{
  "num_key_value_heads": 3,
  "qk_norm": false,
  "init_std_o": 0.0,
  "lr_head": 0.00925,
  "schedule": "wsd",
  "final_lr_fraction": 0.1,
  "max_seq_len": 512,
  "z_loss": 1e-05,
  "train_tokens": 145600000,
  "dataset": "wikipedia_en"
}
Each number is 50 + 15 x the weight over its row's rms, rounded and kept within 0 to 99. Layers, rows and columns count from 0. The size before them is the row's rms in percent of the matrix's.

# o: layer 3 attention output (transposed), 192x192, rms 0.0788, rows 133-157, columns 128-191
# v: layer 3 attention value, 192x192, rms 0.0746, rows 134-157, columns 128-191
o133 057:65 61 37 57 44 36 48 59 67 49 83 53 52 68 75 70 25 38 15 42 44 66 29 81 45 69 45 35 48 22 37 65 41 48 35 41 46 39 86 44 45 41 56 49 60 37 52 53 46 52 39 54 47 49 65 37 38 52 53 70 31 49 43 40
v134 067:62 72 67 65 58 33 69 49 41 30 36 54 80 73 38 57 40 31 48 44 42 23 41 67 75 63 78 34 73 46 55 73 50 73 48 47 77 56 29 74 62 64 50 48 41 34 34 38 29 33 49 51 16 26 71 53 71 38 65 36 54 43 56 30
o134 072:56 35 66 21 54 67 58 44 74 61 54 58 33 34 43 48 66 56 74 50 53 34 55 15 32 18 44 81 53 57 41 34 59 63 41 39 51 25 33 33 63 60 39 35 99 75 42 60 57 58 24 58 76 38 55 53 68 31 39 39 46 57 48 65
v135 067:58 42 81 16 71 57 53 35 37 30 50 24 71 20 44 36 68 38 37 55 43 77 40 24 53 40 46 72 42 42 52 47 72 33 31 49 77 71 29 53 57 68 46 86 51 45 38 45 67 43 33 43 74 39 64 35 40 45 22 45 75 40 52 70
o135 069:31 64 35 49 75 72 41 65 79 45 58 63 63 30 68 84 52 41 73 48 48 42 66 42 49 49 45 57 70 25 54 63 13 22 55 54 32 57 48 46 39 44 62 49 48 46 77 29 50 31 66 34 45 52 76 28 35 45 60 45 40 41 62 50
v136 056:31 78 36 48 43 57 48 36 92 43 48 25 68 40 51 75 48 43 53 19 58 51 31 91 38 50 82 63 53 53 63 51 55 52 51 40 36 25 57 44 38 59 79 42 49 34 66 61 27 17 38 57 36 41 54 50 79 58 61 46 41 38 45 68
o136 052:41 31 35 42 11 54 85 52 46 76 33 48 64 59 68 36 55 45 55 43 59 42 10 40 44 22 56 49 36 62 66 56 76 45 60 58 67 41 48 34 58 58 41 38 66 55 58 53 39 81 58 56 51 45 50 61 36 51 63 39 47 49 52 49
v137 064:36 47 48 25 29 49 41 40 53 32 42 26 64 29 44 51 66 31 41 17 62 27 56 76 54 55 39 27 32 40 45 53 39 44 46 48 50 60 33 71 20 40 48 60 54 58 57 60 68 58 25 63 36 43 55 26 42 50 43 92 48 76 47 74
o137 060:46 56 07 48 48 51 16 71 57 52 39 45 44 63 59 56 41 48 27 83 42 71 31 57 45 58 48 42 37 44 43 43 49 38 49 49 78 42 41 52 44 39 73 59 31 46 39 76 70 64 67 50 30 43 42 39 50 52 53 61 62 44 58 26
v138 072:50 35 44 71 46 66 44 77 37 58 61 65 50 57 52 54 18 49 48 60 50 59 21 91 34 32 41 66 25 50 38 61 52 51 86 36 57 42 48 25 56 40 52 32 41 46 89 78 14 56 68 57 59 67 34 41 10 68 67 62 55 29 61 34
o138 069:80 22 57 37 37 10 60 51 60 46 57 53 37 61 33 49 49 37 45 40 39 58 27 55 82 79 65 44 64 56 42 82 48 27 60 68 60 64 66 68 31 58 54 39 30 40 42 54 60 59 35 37 60 52 47 68 49 39 44 45 42 33 47 45
v139 058:61 40 34 65 40 43 34 45 69 68 77 70 06 46 52 52 22 48 69 75 40 61 31 26 72 75 47 41 57 77 24 42 27 48 53 35 31 46 62 27 23 29 50 59 63 47 60 59 37 57 48 19 40 69 48 31 64 42 38 48 61 58 74 28
o139 054:68 62 48 84 67 30 60 37 50 39 50 65 54 63 52 64 64 71 45 28 47 45 61 62 51 39 52 58 52 47 46 61 28 67 56 55 54 29 52 46 57 47 53 40 00 58 29 32 44 19 26 39 57 31 62 69 41 44 46 55 81 38 58 52
v140 062:76 44 74 53 62 35 52 66 77 50 37 68 46 62 72 48 42 63 46 51 45 72 39 61 56 43 33 64 73 49 47 57 56 36 52 46 62 56 75 30 54 43 59 69 44 61 13 45 42 58 65 48 55 07 44 59 53 93 58 17 54 68 27 35
o140 056:52 38 62 57 58 45 49 42 37 49 51 39 47 56 24 61 60 51 60 43 37 49 79 55 61 70 26 46 41 44 67 56 74 68 58 92 50 59 38 32 39 76 53 44 24 59 48 55 40 20 41 50 65 61 56 70 66 56 66 37 29 66 60 87
v141 064:52 28 38 61 13 70 46 58 54 65 68 55 43 27 93 58 53 51 48 40 38 44 60 59 24 57 44 68 78 62 48 36 41 71 44 43 45 33 50 57 23 52 41 59 44 46 41 58 35 46 46 60 66 52 89 77 49 65 75 38 51 27 45 53
o141 058:48 38 42 69 52 55 47 57 50 47 39 53 39 42 52 48 55 51 52 51 18 62 64 57 38 28 62 63 48 58 53 56 42 58 43 54 82 42 50 70 32 42 46 37 00 69 39 76 62 53 80 27 41 61 32 45 40 24 55 27 44 37 53 58
v142 061:35 58 21 60 70 64 46 47 39 65 55 42 36 52 41 57 42 60 79 46 27 62 77 56 39 47 72 57 50 58 25 45 37 78 35 55 36 51 74 42 26 36 71 18 50 47 80 28 52 60 71 58 62 67 82 63 51 53 65 43 70 43 81 41
o142 052:40 79 64 41 41 50 66 52 31 27 72 45 38 32 85 50 53 56 32 45 30 55 33 72 51 48 52 32 58 36 55 42 62 73 42 38 50 38 60 59 56 46 30 66 71 41 53 27 48 45 34 42 29 38 26 36 28 20 55 86 39 61 58 40
v143 051:38 24 34 28 42 48 55 51 43 34 47 68 43 47 70 60 58 54 50 33 69 54 57 79 43 71 99 50 49 52 38 44 54 55 34 61 20 40 95 27 48 53 50 62 64 43 31 51 64 79 43 50 51 21 66 65 61 29 18 37 40 63 54 63
o143 049:35 49 43 75 61 28 59 48 48 26 35 42 52 57 47 53 47 34 13 56 31 43 32 49 44 63 58 20 55 74 48 61 65 68 56 84 33 74 66 53 56 45 40 53 45 60 45 35 31 48 74 45 31 84 42 55 55 61 54 65 47 40 45 42
v144 068:71 40 62 60 65 27 35 46 40 49 77 39 42 46 58 52 65 67 53 50 41 49 48 15 45 68 51 29 77 13 62 59 60 45 37 55 30 63 42 59 27 32 49 31 53 22 38 56 51 48 45 52 22 65 47 42 30 55 58 47 19 42 76 38
o144 062:42 81 44 29 66 32 75 54 49 46 40 42 61 41 98 79 40 63 56 57 63 46 38 54 59 34 49 45 58 11 38 43 63 64 51 31 58 24 51 46 39 56 83 38 31 54 66 54 51 24 59 56 83 46 50 46 60 53 67 75 43 65 69 33
v145 062:54 42 35 73 45 65 52 47 42 60 47 43 36 43 47 59 50 31 68 49 55 40 51 63 50 64 92 73 29 61 58 40 70 30 52 36 35 62 39 40 71 52 57 49 53 58 56 43 54 54 32 44 94 60 46 89 54 37 38 44 32 75 49 61
o145 055:39 59 31 43 82 54 78 72 39 48 21 67 57 60 45 30 61 56 54 31 45 36 53 42 64 45 51 45 44 60 58 33 49 78 40 44 46 68 47 70 64 32 55 55 28 32 58 62 22 84 64 55 28 68 45 45 55 25 69 39 68 58 46 63
v146 051:69 67 25 38 47 58 49 48 63 68 58 50 62 40 72 53 80 51 60 65 44 54 57 68 38 47 54 64 03 37 58 27 47 31 60 34 75 53 72 49 62 39 43 74 43 44 56 57 37 47 27 29 50 41 48 53 61 32 32 42 40 68 38 44
o146 043:81 53 53 58 34 59 66 51 55 33 48 42 58 57 62 36 62 56 67 31 59 34 46 67 48 23 75 56 58 74 48 34 54 44 30 32 36 44 68 51 71 57 33 77 10 44 36 41 46 75 57 46 24 51 50 64 55 70 41 54 34 45 36 57
v147 062:38 63 44 69 59 68 56 62 63 52 51 53 43 24 71 46 52 44 48 57 77 44 63 68 32 59 45 79 33 77 46 57 76 77 59 56 23 29 47 56 35 58 33 42 58 36 60 40 25 47 48 55 33 13 50 26 54 58 49 76 55 49 42 57
o147 058:75 62 63 69 53 38 40 69 41 59 59 79 41 62 56 75 33 46 35 62 64 44 53 57 26 45 74 33 52 46 51 59 77 48 81 58 65 15 72 54 42 46 33 50 29 71 45 45 54 57 72 36 31 63 31 62 54 41 36 34 41 25 53 44
v148 057:45 42 39 60 76 13 49 55 09 65 72 64 37 32 27 56 31 63 67 62 48 79 64 52 65 56 50 57 49 67 50 74 42 78 19 21 82 56 48 39 57 53 47 48 64 37 63 27 49 82 53 32 28 46 99 28 33 45 55 57 45 33 39 43
o148 055:44 55 41 51 65 60 50 46 41 31 47 52 50 25 71 74 50 38 46 47 44 55 46 34 35 64 34 43 89 61 43 81 26 44 82 22 45 57 72 60 63 45 39 34 63 75 61 37 60 57 38 46 52 44 54 73 54 27 42 88 35 52 40 42
v149 054:46 31 42 16 38 77 40 55 56 65 65 73 33 55 51 72 61 47 32 43 64 33 80 72 39 24 52 49 44 57 36 45 45 82 62 64 38 28 61 39 48 78 33 26 58 51 44 52 59 49 47 55 56 75 69 49 36 40 46 39 46 67 62 63
o149 052:53 38 54 61 55 21 66 64 58 64 42 50 50 62 33 26 31 24 39 42 23 51 45 49 57 71 58 51 42 63 55 75 37 36 36 77 32 58 53 55 53 35 52 43 56 46 40 74 52 69 69 62 46 71 47 43 32 69 44 33 63 28 47 78
v150 062:45 64 42 41 40 22 45 40 59 49 58 73 58 71 53 62 89 67 14 53 66 40 41 37 56 71 50 20 61 56 56 50 50 68 32 45 29 41 71 35 53 53 43 30 45 61 42 20 52 59 56 31 51 67 72 41 70 63 62 41 39 24 76 57
o150 054:58 60 78 26 48 46 77 51 40 52 35 49 51 32 75 42 39 75 29 54 54 34 52 58 48 20 25 38 59 74 43 37 72 44 55 53 44 52 61 24 74 44 52 59 00 62 40 41 41 63 50 42 57 35 36 45 49 58 69 54 46 59 43 39
v151 059:30 67 51 50 71 72 76 59 83 58 39 88 48 51 48 22 50 40 12 69 61 61 39 52 45 50 31 54 60 65 35 70 32 30 33 29 38 54 66 33 67 58 49 40 47 70 76 49 45 71 64 55 47 49 61 38 92 82 41 43 80 47 58 50
o151 056:90 56 65 65 72 53 29 63 50 36 62 80 62 25 38 59 55 49 46 50 35 49 60 58 36 32 60 36 44 80 43 41 48 38 43 36 36 39 40 23 21 41 26 65 38 44 55 49 63 35 27 41 37 35 38 61 48 29 43 62 24 76 63 73
v152 058:47 42 53 46 55 51 50 58 76 35 47 41 68 49 45 61 65 34 37 63 44 68 40 60 67 37 38 77 80 33 63 59 53 48 54 24 36 47 85 30 42 55 48 71 53 41 29 29 40 30 24 31 41 34 56 41 39 11 31 28 35 52 66 37
o152 050:37 30 74 48 75 31 56 33 60 63 40 70 53 50 71 52 45 53 81 25 59 46 40 12 77 66 58 61 64 57 52 64 30 55 23 48 53 25 39 63 63 52 67 43 67 63 23 42 62 31 68 63 46 54 50 63 61 49 39 67 45 53 53 54
v153 060:54 66 20 30 39 47 49 43 75 68 60 24 53 36 59 57 33 44 55 86 71 59 47 52 78 78 51 24 49 47 34 52 71 52 56 03 54 82 70 58 46 55 60 20 46 54 75 41 53 45 68 24 41 30 62 73 54 47 50 39 45 61 60 42
o153 050:76 60 29 06 47 62 67 60 07 34 38 26 60 71 60 86 69 38 46 57 46 37 45 55 63 56 62 51 55 61 55 38 45 65 43 69 45 58 35 63 66 47 62 47 76 52 29 46 66 74 22 22 60 36 73 39 66 52 49 66 53 71 37 80
v154 072:64 65 83 41 51 64 66 45 32 51 50 64 86 45 55 53 36 45 35 22 54 72 55 55 38 65 50 37 37 59 59 38 52 62 47 55 40 49 59 64 35 59 35 74 38 31 66 34 65 34 35 52 55 45 54 74 45 60 51 58 69 48 55 60
o154 079:60 34 44 51 68 69 32 71 84 32 68 48 43 35 72 69 58 40 51 54 68 43 60 44 38 29 54 68 72 23 34 62 36 48 52 47 48 61 35 57 20 47 36 70 40 66 60 43 68 57 54 34 23 47 57 23 31 22 42 34 38 45 61 48
v155 059:51 63 38 66 42 33 37 47 13 39 48 66 95 71 53 48 25 52 46 35 56 52 02 79 45 48 53 40 63 58 58 32 49 60 49 50 53 60 54 56 41 29 58 36 56 27 43 37 51 75 17 52 49 61 26 38 51 49 65 48 42 44 45 30
o155 057:39 47 46 35 44 56 54 41 48 49 50 11 30 62 60 40 57 65 42 37 63 66 53 28 44 52 35 45 57 52 35 81 77 56 48 62 43 70 61 50 50 48 73 37 00 66 37 61 61 70 35 58 48 35 33 53 62 37 60 72 52 57 40 26
v156 063:45 36 67 58 51 72 60 46 30 63 57 32 59 45 74 38 50 46 43 24 48 51 69 24 48 33 38 44 59 21 24 43 30 95 23 46 36 56 78 57 49 41 66 54 56 37 15 42 77 67 25 44 38 26 55 66 78 60 50 47 64 54 36 77
o156 059:36 65 34 77 39 73 27 59 65 59 50 37 46 46 67 52 61 70 73 80 27 54 61 61 23 39 41 58 36 27 51 50 61 66 32 46 51 61 52 54 28 47 30 51 79 67 58 72 35 29 52 49 38 58 34 40 76 49 40 51 49 50 50 63
v157 059:32 60 50 63 19 80 48 49 31 64 32 42 50 53 44 62 30 60 49 60 37 51 41 24 71 36 37 51 50 44 34 56 71 63 84 40 39 29 50 49 65 33 68 34 49 43 80 32 37 39 63 50 53 26 54 54 47 71 80 55 65 66 57 56
o157 058:60 47 49 47 46 39 49 68 59 61 34 62 47 60 79 41 62 51 55 47 55 41 50 72 49 73 50 55 40 34 62 62 52 63 36 57 62 37 52 70 59 49 36 50 99 55 74 65 58 62 24 35 65 43 71 56 61 48 44 55 64 56 60 61